Part of a small language model's weights: MLP 1024 GELU.
Each number is 128 + 32 x the weight over its row's rms, rounded and kept within 0 to 255. Layers, rows and columns count from 0. The size above them is the row's rms in percent of the matrix's.

# layer 3 attention output (transposed), 256x256, rms 0.0562, rows 163-189, columns 0-127
size [100  98 104 101 103 103 107  94  97 101 101 101  99 110  92 110 101  99 107  96 101 112  96 106  91 101  95]
[[121  82 146 147 154  93 150  62 122 102 128 148  97 140 137 106 154  84  94 124  41 151 109 122 151 134 122  82 157  30 147  91  90  93 163 167 132 111 155 123  91 171 133 167  57  99 152 146 138 174 125 103 137 189 107  88 144 124 159 153 185 108 106 119 154 170 165  98 120  84 124 175 114 116 137 125 128  77  88 160 140 140 120 127 103 168 123 115 139  77 145 127 138  89 110 173 123 119 124 162 128 165  44 143 155 151 151 163 127 130 162 166 120 138  83 209 144 139 117  67  76 114 133 187 198 138 123 172]
 [140 201 128 115 182 128 194 164  99 167 175 168 109 142 122 124  76 158 142 103 152 141  82 120  87  74 195 173 119 167 150 197  93 133  77 124 127 187 157 151 142 134 112 138 130 147 128 137  92 148  97 131 107  86 119 113 121 128  83 162 122 148  80 116  89  55 160 147 138 184 158  71 129 122 122  68 103 125  68 136  97 105 162  90 157  89 116 108 128  95 183 142 132 135 122 191 143 122  86 126 135 102 199 114 162 142 134  89 166 142 106 126 137 115 139 137 116 168 171 152 168 122 172 110 113 166  99  99]
 [111 166  98 130 135 124 144  99 112 111 177 168 101 145  78 115 143 141 127 116  72 127 155 170 161 135 115 130 155 115 145 120 134 106 134 101 132 114  98  73 129 142 135 133 203 122 152 126 184 123 127 140 151 229 106 120 115 107 199  96 106  63 198 175  97 149  96 121  74 141 136 113 125 129  86 179 143  88 120 119 156  89 151 153  89 194  96 116 114 107 133 103 166 126 106  96 119 102  91 114 135 139 102 130 167 102 167 129 154 171 143 122  96 168 102  81 151 131  64 143 121 135  65  95  61 140 163 182]
 [112 150  87 147 161 109 137 123 203 104 116 129 149 149 143  91 104  55 123  42 179  74  74 103 163 131 154 139 179 126  79  97 174 140 128  97 110  98 116 112 115 137 162 150 176 105  57 140 100  90 130 112 121 106 176 158 114 179  51 176  90 150 140 109 126  95 147 111 196 110 118 124 126 109 164 154 109 166 110 126 114 102 110  92 119  50 144 130 123 103 117 139 170 149 132  88 108 129 160 137  68 164 109 136 155 100 129 117  98 157 106 213 107 108  88 106  41 172 154 120 153 116 129 197  90  79 115 137]
 [ 71  85 154 131 112 107 128  94 119 167 107 119 134 101 114 149  83 174  94 148 178  99 182 176  90 137  86 128  86 110  94 129  97  97  74 117 108 142 119 170 219  81  97 110 133 192 113  84 128 133 110 138 111 152 116 154 155 136 143  95 178 149 144 157 117 131  55 128 122 162 120 154 136 138 122 139  86 102 181 102 120 158  90 143 161 156  96  83 128 131 136 100 175 138 137  77 117 127 146 141 142 106  96 105 109 151 128 142 135 154 113 105 148  87 133  96 106 144  73  83 161 170  91 117  82  62  85 124]
 [132 181 135 161 107 139  87  86 122 186 147 157  91 115  99 128 127  98  82 127 140 147 139 126 127 149 110  64 135 156 113 158 199 120 107  80 124 122  67 160 117 138 135  68 115 117 152  88 140  88  94 179  75 143 108 156 132 140 120 129 117 103 212 180 112 108 119 144  99 158  84 141 177  76 106 136 212 129 159 190 136  76 124 166 139 121 100 133 117 188 136 104  58 103  90  87 125  86 162 115 134 118 161 142 138 141 123  85 160 108 126 150 115 112  40  18 154 127  95 143 138 123 101 102  68 110 146 134]
 [140  73 209 147 117 144 131 106 147  72  77  87 132  67  98 107 138  46 167 150 108 159 106 119 158 140 101  80 149  90 106  81 162 105 168 163 141 113 131 128  71 140 160 146  63 107  99 167 106 156 147 114 134 100 120  83 121 119 141 118 151  87 110 145 120  84 120 152 170  85 107 179 148 117 118 140  54 156  85 111 141 167 101 134 166 110 125 143 127  98 109 114 115 104 156 122 163 143 176 163  99 149  81 213 122 130 131 135 129  88 113 133 147 105 132 202  86 116  98  99 160 101  91 139 105  60  83  96]
 [174 110 103 136 150 174  72 112 166  73 118 150  70 155 117 140 114  86 142  86 166 117 105  92 137 168 162 119 127 101 155 131 142  82 133 137 127 121 103 153 131 173  97 160 130 119 103  96 131 134 101 130 100  72  88  94 125 127  89 161 160 114  87 103 158  85 134  95 151  89  48 152 153 102 134 120 132 178 143 138 175  93  98 152  64 129 131 143 121 125 155  91 125 140 106  89 198 108 148 132 126 136 181 179 124 142  93 111  99 103 127 169 113  39 145  66 114 117 123 128 155  87 105 152  63 133 105 151]
 [125 106 155  94  89  80 170 106 136  79  91 101 143 141 122 156 154 139 159 113 143 132 168  97 113 140 153 168  87  95 109 126 117 144 198 122 142 159 145 159 144  78 103 127 102 138  85 182 104 119 226  89 125  63 102 107 105 120 129 131  82 182  66 104 102 143 182 144 142 107 133  95  97 111 127 129  87 178 118 199 166 138 150 124 133 111 146 115 106 100 154 143 106 139 166 211 100 181  89 138 122 116 142 127 123 101  86  95 144 131 134 121  77 223 139 156 139 126 144 158 116 154 147  88 180 123  99 116]
 [132 103 103 160 127 124 138 156  87 117 140 132 103 135 184 176 112 161 157 102 143 149  85 161  98 146 134 175  94 145 144 136  92  98 117 157 151  88 140  90 102  60 173 153 131 110  75 155  90 195 104  95 120 127 128  80 125 148 154  82  64  69  63 106 157 145 117 114 164 117 129 133  77 195 128  93 155 126  54 113  76 130 148 144 111 170 118 161 123 135 117 200 145 105  69 122 131 149 144 131 119 143 108 119 138 146 101 179  69 120 161  85 124 134 196 121 145 105 171 129 122 183 115 154 197 133  99  98]
 [183 228 110 117 151 114  90 143 146  76 120 115 164 110 109  70 132  55 163 108 117 171  74 132 116  99 148 117 172 169 172 143 152  74 165 140 118 120 108 130  49 151 122 146 135  75 130 147 127 130 133 146 204  86 143 122 142 117 124 150 116 113 111 126 125  87 141 127  53 134 129  72 110 138  96 117 131 134  83 169 155 126 183  88 152  84 150 151 102 121 151 179  90 124 151 123 140 129 131 104 123  76 158 126 157 103 123  91 224  86 134 136  91 161 124 163 115 137 115 129 154 111 117 152 120 138 149  85]
 [ 86  45 139 111 106 128 224  96  93  74 146 135  78 155 106 146 120  97 165  94 146 108 132 110 152  81 134 172 134 138 114 124 146 116 174 150 154 104 202 122 127 121 125 148 114 140 108  93 126 118 177 102 109 135 118 108 109  94 158 159 150 184  81 163  95  87 147 118 198 162 128 102  96  86 213 147  97  91 140 139 122 142 161 117 125 152 117 110 100  94 110  88 177 175  89 187 179 151 143 204 146 171 102 119 124 103 170 172 116 171 137 164 128 156  98 148 121 106 121 147 148  82 148  99 101 101 122 159]
 [168 154 149 112 155 121  78  76 121 114 109 108 131 111 139  76  94 134 171 111 134 180 105 107  93 113 106 114 130  86 131 127 202 119 123 121 107 133  69 187  72 177 130  91  79 141 132 112  93 115 165 155 139 137 105 121 108 137 138 160 161 133 149 140 205 117 127  53  45 146  97 125 155 103 123 107 202 134 134 153 145 128  98 157 177 156 140 111  78 104 134 133  50  86 105 145 139 129 109 133 135  76 164 171 180 132  73  97 176  66 134 170  82 184  91 184 119 144 135 120 123 138 131 103 127 153  96 136]
 [ 97 110 160 173 133 104 192 110  35 115 179 188  63 152 220 145 161 176 152  99 170 148 182 144 111 108 124 186 130 109  99 107 115 167 171  58 101 109 145 159 120 107 157  67 168 142 110 139 115  92 185 120 103 167 146 153  87 140 133 122  65  99 134 125 144 106 143  99  74 135 145 172  73 141 180 143 199 103 162 235 128 136 144 148 132 162 121 119 130 135 168  94 140 136  85 159  76 112 125 160 194 142  58  88 171 136 155 123  98 172 150 167 112 184 135 119 149 146 139 164  96 130  90  75 149 106 172 125]
 [126 157 117 122 120 122 154  64 152 155 147 129  70 207 129  94 150 119 100  95 100 150  93 111 117 127 184  89 145 163 139 141 132 162 137 122 129 127 144 115 107 140 114 176 107  95 183 115  98  95  62 155  96 137  97 110 106  82 105 181 164 133 133 126  96 138 177 162 194 144 129 134 126  49  89 105 134 103 117 151 150 100 154 132  89 120  97 126 161 140 176  81 122  64  81 202 150  70 112 159  96 154 170 121 155 123 168 164  83 195 124 110 115 113  81 121 133 154 145 168 137  94 152 110 122 196 128 180]
 [147 175 141 124 152 108 121 135 153 105 146 118 124 119 109 117 171 127 161 139 127 102  65 121 127  92 151 109 166 190 178 160 170 164 137 128 184 124 101 102 106 157 134 140  84 118 161 148 100 140 154 103 161 108 108 156 140 126  96 165  89 175  96 112 114 112 133 133 123  60 151 101 170 147 105  57 116 193  87  90 115 104 170 148 128  47 152 150  89  95 119 171 115 118  99 111 169 182 148 139  49 108 181 132 121 137 163 116 180  97 120 151 173 124  75 171 126 126 182 154 155  78 143 179 143 107 109 132]
 [ 85 106 108 141 126 102 128  79 163  94 109 143 115 146 121 121 164  87  97 106 126  61 195 142 161 181 108 135 118  81 136  79 106 148 134  79 111 102 145 166 112 116 142 184 176 153 104 114 129  74 181 108 139 100 148 125 141 137 161 154 160 153 146 162 117 117 144 163 137 128 131 120 101  90 186 153 102 148 134 185 195 132 130 140 110 142 166  94 126 146 160 107 155 130 122 159  78 140 125 123 128 112  78 190 110  94 154 109 163 174 146 122 121 165  85 146 120 122 113  82 131  80  84 112 101 158 166 174]
 [112  90 142 148 165 131 151 180  99 108  87 125 180 124 172 137 101  98 129 134 108  98 192 108 106  88  72 132 124 124 121  85  94  67 139 143 140 123 121 172 125 118 112 134 109 106  85 116 112 120 152 121 157 133 167  72 180 117 168 126  71 112  68 108 112 106  62  77  97 141 189  86 115 149 162 118 103 180  90 132 142 174 130 120 161 153 132 112 106 125 146 113 140  94 163 125  94 137 151 141 172 101  71 148 126 115 112 150 170  64 160 167 138 168 156 193 150 146  92 107 102 121 119  91 179  74  99 140]
 [161 128 106  79 116 126  92 119 143 119 110 120 154 184 174 128 130 161 121  76 128 132 116  94 128 158 149 125 126  95 103 111 133  98 100 102  88  99 113 156  90 111 118  89 144  87  83  91  82 131  67 141 138 148 102  62 119  57 116 142 169  97 130 104 148 155 136  55 112 120 129 163  95 167  69 115 188 122  82 173 134 145 115 166 152 184 142  92 114 154 145 161 135 105 109 113 111 114  98  90 144 116 187 100 161 101  83 122  73 118 170  71 123 147 159  34 144 108 111 121 104 146 142  51 119 181 126 142]
 [ 72  95 113 131 134 142 155 149  96 181 182 132  93 154 171 175 120 200 100 144 215 133 176 101 127  91 153 141 112 120  74 130 136 121 106 111 159 125 129 137 183 129  91  99 128 179 116 121 133 137 108 107  42 179 153 150 122 121  79 141 138 127  94 135 119 130 105  95 151 183 122 159 167 107 160 109 118  66 212 113  94  80 154 127 124 142  80 110 160 132 133  61 152 174 101 124 158 113 143 167 134 182 145  58 118 111 144 157  53 152 104 115 151 121 156  50 125 105 156 187 120 134 152 133 120 118 119 158]
 [114 164  74  99 170 127 112 129 174 114 112 128 183 127  88  71  79 142  55 166  96 122 115 143 109 108 145  53  99  21 128 161 101  69 119 157 127 134  85  80 167 134  87 152 135  81 157 124 123 160  75 158 124  80  99 108 148 155 115 165 163 117 114 120  75 123 177 107 123 107 137 129 177 127 131 167  96  79 108 105 169 130 118 111 118 116  84 121 144 121 141 136 134 136 165 127 134 116 161 155 129 126 150  87 114 119 115  89 144 157 175 129 141  97 157 157 110 120 118 115 114 146 163 174 149 170 119 170]
 [129 148 113 105 136 140 131 136 175 129  76 102 111  94  50 162 138 111 184 149 145  94 117  67 142 182 161  97 124 175 118 131 156 156  94 164 131 178 100 116 133 160 116 140 151 170 153 132 113 100 204 103 132  52 193 140 161 137  92 131 123 171 105  54 137  94 160 200 233 125 121 109 138 136 125 114 112 204 102  93 170 122 106 155 145 102 166 132  89 124  84 145 142 155 146  94 184 109 115 116 106 116 168 152  90  92 117  94 177  94 109 120 141 113 107  99  97 112  63 130 139  95 155 128 100 106  60 122]
 [147 144 150 111 149 165  62 159  83  76 133 156 124 148 204 173 140  89 184  63 173 151 105 128 142 131 153 159 156 183 151 125 179 105 128  97 137 111  81 200  43 100 158  64 134 144 105 120 102  95 149  82 101  69 192 110  88 132 104 128  73  98 100 143 146 117 105  63  92 134  79 147 104 129 124  78 139 175 104 126  85 112 164 120 122 113 120 149 102 152 145 120  93 169 102 115 105 184 144 112 143 145 135 150 123 141 122 118 126  77 129 105 157 145 136 106 141 116 206 161 124 100 118  89 100 129 146  85]
 [159 170 118 172 141 188  85 105 126 153 148 150  84 124 145 129 142 159  76 146 148 170 164 124 107 145 113  73  85  87 184 129 141 178 147  95  99  83  92 144 140 202 125  80 102 130 184  91 155 119 135 139 104 174  79  98 115 155 147  95 175  87 155 152 150 147 127 123  96 147 131 172 158  90 120 110 192 154 187 128 160 104  94 190 130 104 106 140 171 188 122  81  41 117 111 111 120  79 174 102 158 187 160 118 103 111 159  87 109 139 147 107 154 117 132 122 153 109  73 131 117 103 118 102 119 170 164 108]
 [141 152 117 122 148  96 136  91 152 139 133 103 136  85  82  75 131  39 140 181  61 127 113  79 158 132 129 100 129 175 175 188 136 158 116 165 119 102 119  41 150 174 116 198  70 119 164 145 166 123 159 158 179  99  94 167 153  91 140 141 116 147 176 102 155 101 129 188 150 102 128  75 168 107 160 176 131 141 154 144 165 150 141 105  92 129 127 176 131 115 118 137  77 116 131 106 136 130 154 135 113 127 159 172 114 132 103 147 161  93 155 187 111 131  89 255 138 128 129 124 126 105 143 140  96 130 125 159]
 [144 136  86  98  75 125  90  43 123 161 165 100  89 137 145  85  98 154  70 119 143 126 109  63 144 144 109 170 140  84 124 138 149 151 109 130 121  97 102 129  99 131 130  87 163 111 100 130  72 122 126 157 124 195  95 122  87 112  95  95 111 114 173 144 141 162 103 130 107 107  99 195 158 152 125 110 170  57 124 188 129 108 130 162  76 144 106  95 100 138 113 118  91 173  71  65 134 122 169 100  77 150 171 104 158  92  94 100 130 130 113 128 149 132  61  49 150 107 102 112 123 148 110 154  97 133 126 187]
 [130 149 149 124 172  96 118 176 148 155 103  88 180 107 154 103 121 137  91 159 154 113 144  92 107 186  93  90  97 115  70 120 146  68  96 109 124 154  75 129 147 103 137  60 115 160 119  98  81 115 161 139 139 147 123 152 170 138 127 121 138 139 182  99 185 109  92  75  45 119 110 113 156 183 130  96 163 150 130 145 130 140  93 179 153 133 148 105  86  85 148 126 106 101 147  84  87 109 168 106 129  96 125 106 126 164 105  91 134  56 106 148 144  94 117  64  97 128 114  76 146 146 143 160 115  68  68  82]]
# layer 3 attention value, 256x256, rms 0.0592, rows 164-190, columns 0-127
size [ 96 104  96  99  98 101  91  95  97 100  98 102 108  89 105  95  98 104  95  98 109  97 105  87 102  95  97]
[[134 115 124 146 137 131 113 162 163  77  79  75 161 135 105 201 188 105 143 152  96 127 157 127 128 155 103 156 115  88  79 109 146 146 152 144 171  52 107  75 137 154 102 179 106 144 117 115 157 124 192 146  96 111 131 141 118 219 127 108 148 173 143 159 148 159  69  91 106  71 150 187 149  68 145 104 172 130 185 103 166 121 127 124 111 146 169 142 101 152  48  90 118 103 172 100  87  60 219 145 114 165  82 130  91 118  99 184 115  96 154 127 121  86 121 120 165 100 154 135 117 139  84 137  95 133 146 125]
 [ 87  90 154  73 117 168 137 131 151 190 110  75 136 116 177 116  91 139 141 133 161 106  82  58 154 124  94 139  93  99 147 186 190 153 102  58  39 157 136 164 146 142 146 115  96 143 142 125  80 135 135 147 146 127 107 114  97 122 114 149 141 177  86  86 124  76 139 143 125 153  81 101 143 157 194 120 103 198 166 153 118 117 127 131 157  88 140 177 140 151 115 151 134 142 146 155 140 173 210  91 141 146 141 148 100 157 115  97  73 104 103  96 160  52 131 125 138 136 151 135 124 108 174  97 169 166 158  89]
 [168 160 154 132 149 126 138 110  89 121 134 120 131 104 170 170  98 153  74 168  83 183 214 147 117 121 140 158  77 162 148 144  82  76 130 125 120 178 136 127 107 119 105  81  69 123 163 146 152 138 128  78 150 150 162 162 149  93 133  79 164  82  96 166 118 125 176 143 131 137 106 113 117 166 135  88 184 135 141 111 186 186 159 184 141 137  77 155 107 106 158  91  75 117 118 172 130  91 100 135 149 160 153 134 129 111 129  70  96  84 127 101 162 130 221 156 138 143 169 141  81 150 115  57 170 116 121  98]
 [136 124  84 148 174 119 134 189 129 125 184 153 132 116 142 121  89  20 197 115 123 186  63 130 144  87 163 149 118 172 125  96 164 140 170 147 163 187 153 113 157 193 162 128  88  39 168 141 151 104 143 150 179 125 112  71 117 124  88 162  88  57 106  93 108 168 148 152 131 141 125 124 122 148 185 119 134  79 123 110 134  97 129 103  83 141 105 133 161 203 199 150 124  80 114 132 172 134 143 104 147 131 103 156 109 118 139 176  96  83 132 146 149 167 103 107 126 126 121 109 161  93 164 168 153 155  97 104]
 [125  92 133 135 184 100 172 143 110 117  93 159 179 143 120 140 116  83 153 145 169  92  87  83  93  92 123 187 130 143 142 121 150 163 155 133  39 176 178 119 138 158 132 132 135  46 130 110 136 178 127  77 137 117 115  94 128  96 182 115 167 118  45 100  80 130  90  98 131 157 102 144  96 174 177 154 107 167 175 178  96 128 173  99 129  66  90 178  97 155 218 147 117 157 144 142 125 120  59 157 141 100  93 122 150 123 138 172 148 145 134 137 121 143 211 102  73 150 143  52 128 108  85 146 108 140  89 146]
 [160 183  83 118 194 101  96 124 116 205 165 174 154 105 180 129 131 118 116 102 163 183 169 103 136 152 160 154 104 191 155  86  79  91  83  92  69  73 158 136 146  99 118  58 176 147 123 147 133 126 102 169 121 143 123 209 162 142 114  95 154 176 135 164 192 127 157  98 152 158 192 113 107 151 143 109 176 107 139 172 140 115 172 150 142 156 102  99 138 100 155 174 137 134 107  84 148 190 119  97 185 134 187 116 151 109 121  56 172 113 137 144 113 159  95 134 121  97 128 144  95 110 149 130 139 164 139 127]
 [114 165 113 141 138 147  94 129 130 212 174 137 184 108 100 155 157 135 124 187 102 136 151 155 178  98 140 110 108 154 143  88 126 141 103 135 138 107 141 166 124  99 132  87 112 137 151 102 151 117 168 113 174 144 179 154 176 135 128  98 128 125 137 161  89 161 115 124 107 196 144  80 112 110 167 150 142 144 153 111 104 158 131 141 147 121 155 193  93 120  71 165 116 176 161 202  69 187  28 119 108 130 102 115 183 109 137 132 147 162 137 104 102 140 112  98 116 132 135 163  75 213 116 105 142  89 142 106]
 [159 106  85 142 127 129 132 116 137 167 149 175  86 134 140 102 131 161 132 154 110  69 130 147 124 126 140  64 147 147 113 140 107 108 112 114 162  78 140  85  71 132 170 163 147 173 140 120 138 172 115  81 111 174 194 163 141 132  74 116 155 132 124 146 177 168 171 110 144 136 166 137 187 107 101 127 113  68  98  36 117 152  97  98 119 168 116 114 153 166  95 127 157 150 147  60 167 121 151 108 131 163 120  80 126 161 142 151  77 170 116 135 128  71 139 136 149 132 129  98 146 149 113  92  88 127 148 114]
 [122 134 161 131  97 112 107 126 149 196  92 126 174 178 158 103 157 118  71 136 109 128 183 102 169 139 131 100 119  88 114 125 148 143 133 165 147 129 142 143 135 159 107 102 108 162 129 140 134  98 132 144 156 143 138 209 129 102  89 171  91 199 168  94  84  73 186 176 182 165 119 157 159 104  82  95 162  81 131  66 155 106  83 104 103 134 177 105 111  86 118 111 171  96 148 122  84 165 165 167 127  85 121 107  80 141 135  89 116 116 119 125 132 123  97 161 141 100  60 115  93 115 122 110 109 157  61 113]
 [118  49 195 126  96 155 138 108 147 160  64  88 132 128 120 179 164 188 139 148 117 102 174 110 164 174 134  95 117 116 140 107 128  99  92 119  69  65 116  38 127  77 120 172 135 157 130  99  77 150 138 150 102 150 140 143  78 151 114 100 184 159 139 193 157 158 112 108 125 108 127 170 140 113 124 165 139 181 164 102 108 121  53 160 139 115 120 161  92 129 113 100  81  83 107 130 132  83 100 149 147 155 148 155 123  70 115 128 128 132 148  82 141 128 137 156 124 140 125 105  92 136 160 112 115 123 238 141]
 [112 174 122 133 153 172 101 136 169 212 188 104 177  80 124  73  89 142 143 169 124 181 102 136  89 154 145 175 139 123  65 143 123 188  91  99 155 119 125 136 132 150  89  41 172 129 145 130 128  98 135 120 114 120 180 125 176 213 113 110 127  59 138  78 118 132 172 189  82 113 211 141 162 193  97 135 162 127 157  85 126 144 116 131 158 164 104  97 146 110  99 204 170 154 161  45 129 121 122  92 137  63 116 119 203 165 128 116  81  57 109 122 161  93 132 119 154 130 116 113  84 169 118 121 124 146 122  77]
 [ 99  68 152 134 154 153 145 122 169 168 125 111  66 152  43 171 184 158  91 155 130  75 146 132 154 197 130 143 137 154 145 116  92 123 119 102  58  85 213  87 102 126 129 109 153  70 141 140  84 127  74  80  63  99 164 110 148 138 140 110 154 136 169 158  45 132 102 131 154 113 142 123 139  87 144 177  82 174 178 164 113  94 162 143 104 133 134 147  72  96  70 140 141 171 122 129 144 169 107 138 139 168 107 149 114  88 141 172 121 201 117 113 139 140 106 130 135 154 108  84 138 111  90 158  95  77 190 133]
 [ 84 137 138 132 132 174 141  87 143 156  85  72 206 151 124  94  72 116  29 174 142 110  82 161 109 154 142 129 118 156 106 170 123 133 104 143 176 120 124 140 138 146 130 118 141 114 106 157 117 125  82 100 123 119 174 151 169 207 116 142 130 112 134 103  29 100  98 144 201 133 112 128 109 115 111 135  92 148 140  46 148 126 141 108 100 101 113 163 113 119 109 131 136 129 180  91 187 149  97 145  99 121 141 146 119 190 122 127  63  68 110 132 172 120 146 141 125 124 138  55 148 147  84 113 112 133  88 102]
 [159 141 177 106 185 140 122 117  87  96  87 122 155  81 166 110 138 134 131 119 109 110 116 123 112 134  77 160 107 112 104 164 120 174 123 117 190 133 117 149 109 102 140  73 148 132  81 138 123 162 238  98 118 124 147 119 142 158 142 113 126 125  99 118 132 110  84  40  97  95  86 152 127 155 179 135 104 159 137 174 128 125 145  71 167 165 141 131 125 108  91 157 129 178 184 104 145 135 173  99 146 121 117  73  94  87 126 152 165  58 136 157 125  63 130 123 139 157 157  99 121 164  76 107 156 112 105  95]
 [137 115 179 140 101 145 100 106  98 101  78 130 179 145 169 176 142 181  70 111 156 150 211 143 127 172  91 156 151 118 132 137  86  49 143 193  96 127 120 115 129 135 129 145 170 134 101 122 142 168 124 113 128 137 145 122 135 109 155  94 168 154 119 179 123 131 110 122 123 110 133 123 173  65 118 157 136  98 142 164 151 190 130 156 126 169  87 139 177 136  68 126  94 142 163 147  83 105 138 159 135 193  92 120 141  81  88  90 160 122 108 146  81 114 166 151  88 121 150 148  86 109 150 162 139 111 180 154]
 [177 149  81 112 140 140 142  95 118 139 152 126 138 147 126  77  89 130 113 133 132 190  82 156 102  86 118 118 126 188 118 179 142 132 102 160 153 155 116 139 141 125 101  65 108 122 155 173 114 175  65  73  88 157 103 186 119 138 102  85 138  68 123 127 163 162 127 100 125 117  94  79 159 226 113 167  86 156  96 122 134 153 137 199 161 139 121 126 147 132 116 181  83 178 133 106 194 165 138  90 165 178 163 121 124 183 123 100  37 125 110 135 113 155 171 131 113 170 187 136 105 160 147  99 107 123 102  79]
 [143 144 165 156 125 146 114 101 123 152 134 145 101 113  81 135 128 164  41 176 206 149  67 178 169 121 153 148 145 147 139 144 130 127 113 180 125 110 142  87 169  99  85 122 107 144 145 162 125 107 110 131 144 174 136 153 120 188 143 149 181  94 173 165  98 152 196 164 161 131 145 190 138 106  96 148 125 103 108 126 132 110  48 185  93 111 118  94 135 158  87 140 138 127  91  68 126 151  81 116 141 151 190 118 169 131 142  68 128  94 119 134 160 140  96 135  43 132 140 194 160 122 134 173 117 154 147 121]
 [113  97 126 132 135 143 140 114 148 180 138 138  14 116  63 125 146 136 129 161 107  84 143 176 148  92  59 141 138 160 136 137 115 148 171 126 132 142 180 111 134 155 168 158 159 131 135 119 127 133 177 144 147 104 140 167 101 185 182 160 100  91 156 115 109 124 119 149 136 149  47 117  81  90 110 174 101 149 170 108 109 111  99 154  68 105 192 124 121 111 130  63 138 136 104 150 128 181 180 105  94 133 110 129  99 155 168 126 171 176 123 113  92 122 121 144 166 112 137 120 124 124 125  62 121 130  95  81]
 [124 140  80 147 129 111 116 154 149 117  92 126 141 103 104 106 100  87 156 108  47 131  64 153 101 153 120 174 127 170 132 140 133 180 186 120 171 174 101 162 143 170 148 155  82  67 117 150 191  60 137 138 166 118 109  95 158 158 169 127  68 124 119  48  72  81 115 153 131 122 147 117 109 129 126  96 137 125 131 103 138 164  88  97 102 133 140 138 110 124 105 180 181 130 146 159 101 145  91 129  92  71  91 155 173 184 123 134 150  77 129 168 127 128 138 141 177 128  98  92 153 142  78 131 136 158  98 120]
 [150 126 161 137  75 132  95 125 142 124 125  93 133  74 141 139 180 158 212  87 147  84 137  73 161 147 129 146 127 180 195 137 142 151 129  74 108  76  98 111 103 133 169 143  70 129 133 111  92  79 174 162 130 145  96 121 153  75 143  79 115 169 114 171 182 139  75 159  91 161 137  73 110 130 135  99 112 161 127 183 165 169  72  89 102 125 120 125 113 100 110 107  94 158 108 148 139 110 125 152  92 165 139 103 122  88 134 175 194 110 134 111 123 133  82 111 141 129 153 205 129 110 124 134  99 124 188 156]
 [129 128  74 156 121 108 151 139 111  87 202 151  94 178 139 132 121 104 141 173 102 220 149 183  93  99 108 133 151  95 101 128 101  68 171 124 136 158 149 176 151 110  59  97  89 119 112 145 129 135 111 123 174 148 129  81  99  98 170 129 152  78  98 190 154 158 170  67  90 140 136 149 127 142 112 165 138  85  99 107  90 121 171 148 113 159 146 126 176 166 183  84 122 103 142 134  53 155 154 160 161 113 109 109 172 152 109 143 152 130 150  92  86 124 111 118 126 155 158 103 154 161 137 125 116 146 166 150]
 [133 162 147 144 146 129 148 109 151 151  68  88 132 130  90 140 137 144  36 195 143 193 122 153 163 145 137  92 160 143  98  99  87  84 173 209 125 127 109  66 139  62  91 134 144 131 111 148 166 129  84 126 142 136 130 195  95 161 149 113 152 175 177 137  95  92  80 142 176 135 118 190 147  77 125 118 182 174 176 133 170 137  79 170 115  92 136 162 142 121  82 108 153  61 160  98 148 141  94 138 105  82 121 116 164 122 102  65 120 145 102 179 131 154 206 129  91 138 112  82 143 126 116 116 147 110  38 134]
 [120  65 120 130 134 143 152 174 100 124  87  78 130 142 108 141 146 121 160 129 145 102  80 118 141 107  96 171 168 157 140 116 165 168 121 122  75 157 160 167 104  92 129 202 114 147 108 148 150 133 137 102 127  74 174 100 159 106 135 128  95 171 109 120 132  81  79  82 113 134 135 102  84 137 148 137 105 160 107 160  99  87 172  97 109 117 106 145  55  81 200 118 141 174 161 142 129 238  97 136 116 128 128 141 179 153 103 168 175 134 138 186  91 141 170 119  82 128 130  72 152 122 114 139 130 108  88 182]
 [176 174 179 139 101 184 135 123 114 136 118 129 134 142 116 130 174 132 140 122 183  79 196  98 101 173 134 104 131  70 138 103 150 112 103  66  80 121  62 153  96 113 115  61 155 147  67 122  63 126  98 124  84 121  92  98 144 121 102  92 177 134 107 206 137 191 154 109  46 106 159 173 171 143  91 130 142 146  92 149  89 138 164 123 194 125  90 119 116 129 131 113 126 127 145 185 137 109  64 149 169 171 137 111 136  73 150 100 141 148 103 152 112  90  91 145 156 148 149 160 157  95 140 136 154 100 217 160]
 [103 118 132 103 179 126 142 130 140 146 174 147 153 129 123 165 155 122 186  99  94  82 187 140 110 121 127 154 121 133 172 185 128 103 141  91 114 172 178 199 156 185 133 171 103 124 173 115 181 166  91 114 165 100 119 108 151 117 211 141 118 122 128  78 104  53 106 134 121 149  96  81  85 164 154 181 143 138 125  99 171 145 146 115 119 103 188 148 167  93 172 137 139 120 146 180 124 135  63 153 153 162 101 112 125 124 186 163  84 130 140 110 113 157 158 124 179 159 154  70  91  98 142 115 132 140 137 107]
 [120  92  94 158  88  95 153 117 143  84 138 143  33 129  75 149 131 103 141 151 159 158 114 195 185 115 191 110 137 203 168 131 130 143 168 127 105 178 192 157 109 156 122 176  89  59 129  96 132 101  95 122 144  60  87  84 137  87 140 123 146  97  89 173  63 163 159 152 154 147  92 170 111  95 167 136 106 128 142 100 136 116  88 113  94  97 119 123 242 163 151  84 117 126  43 143 140 184 136 166 142 200 133 124  83 106 164 141 119 175 142 147 114 139 123 159 118 124 150 162 151 108  95 107 108 116 124  88]
 [114 153 193 126 145 156 131 122 137 141 103 135 207 128 124 141 100 148 133 150 140 184 139  65 121 124 157 134 123 200 138 144 129 126  83 163  97 138 140 118 135 152 102  84 112 119  95 136 106 169 110  98 111 127 174  67 114 110 118  99 173 112  92 143 173  82  87 148 143  87 111 112 105  92 169  85 149 153 142 152 141 154 157 183 142 105  81 174  69 141 126 129 121 106 189 103 176  63  71 134 144 127 113 130 184 115  76 168  83  68 111  54 103 150 124 116  74 161 142 149 153 151 122 147  64 126 174 171]]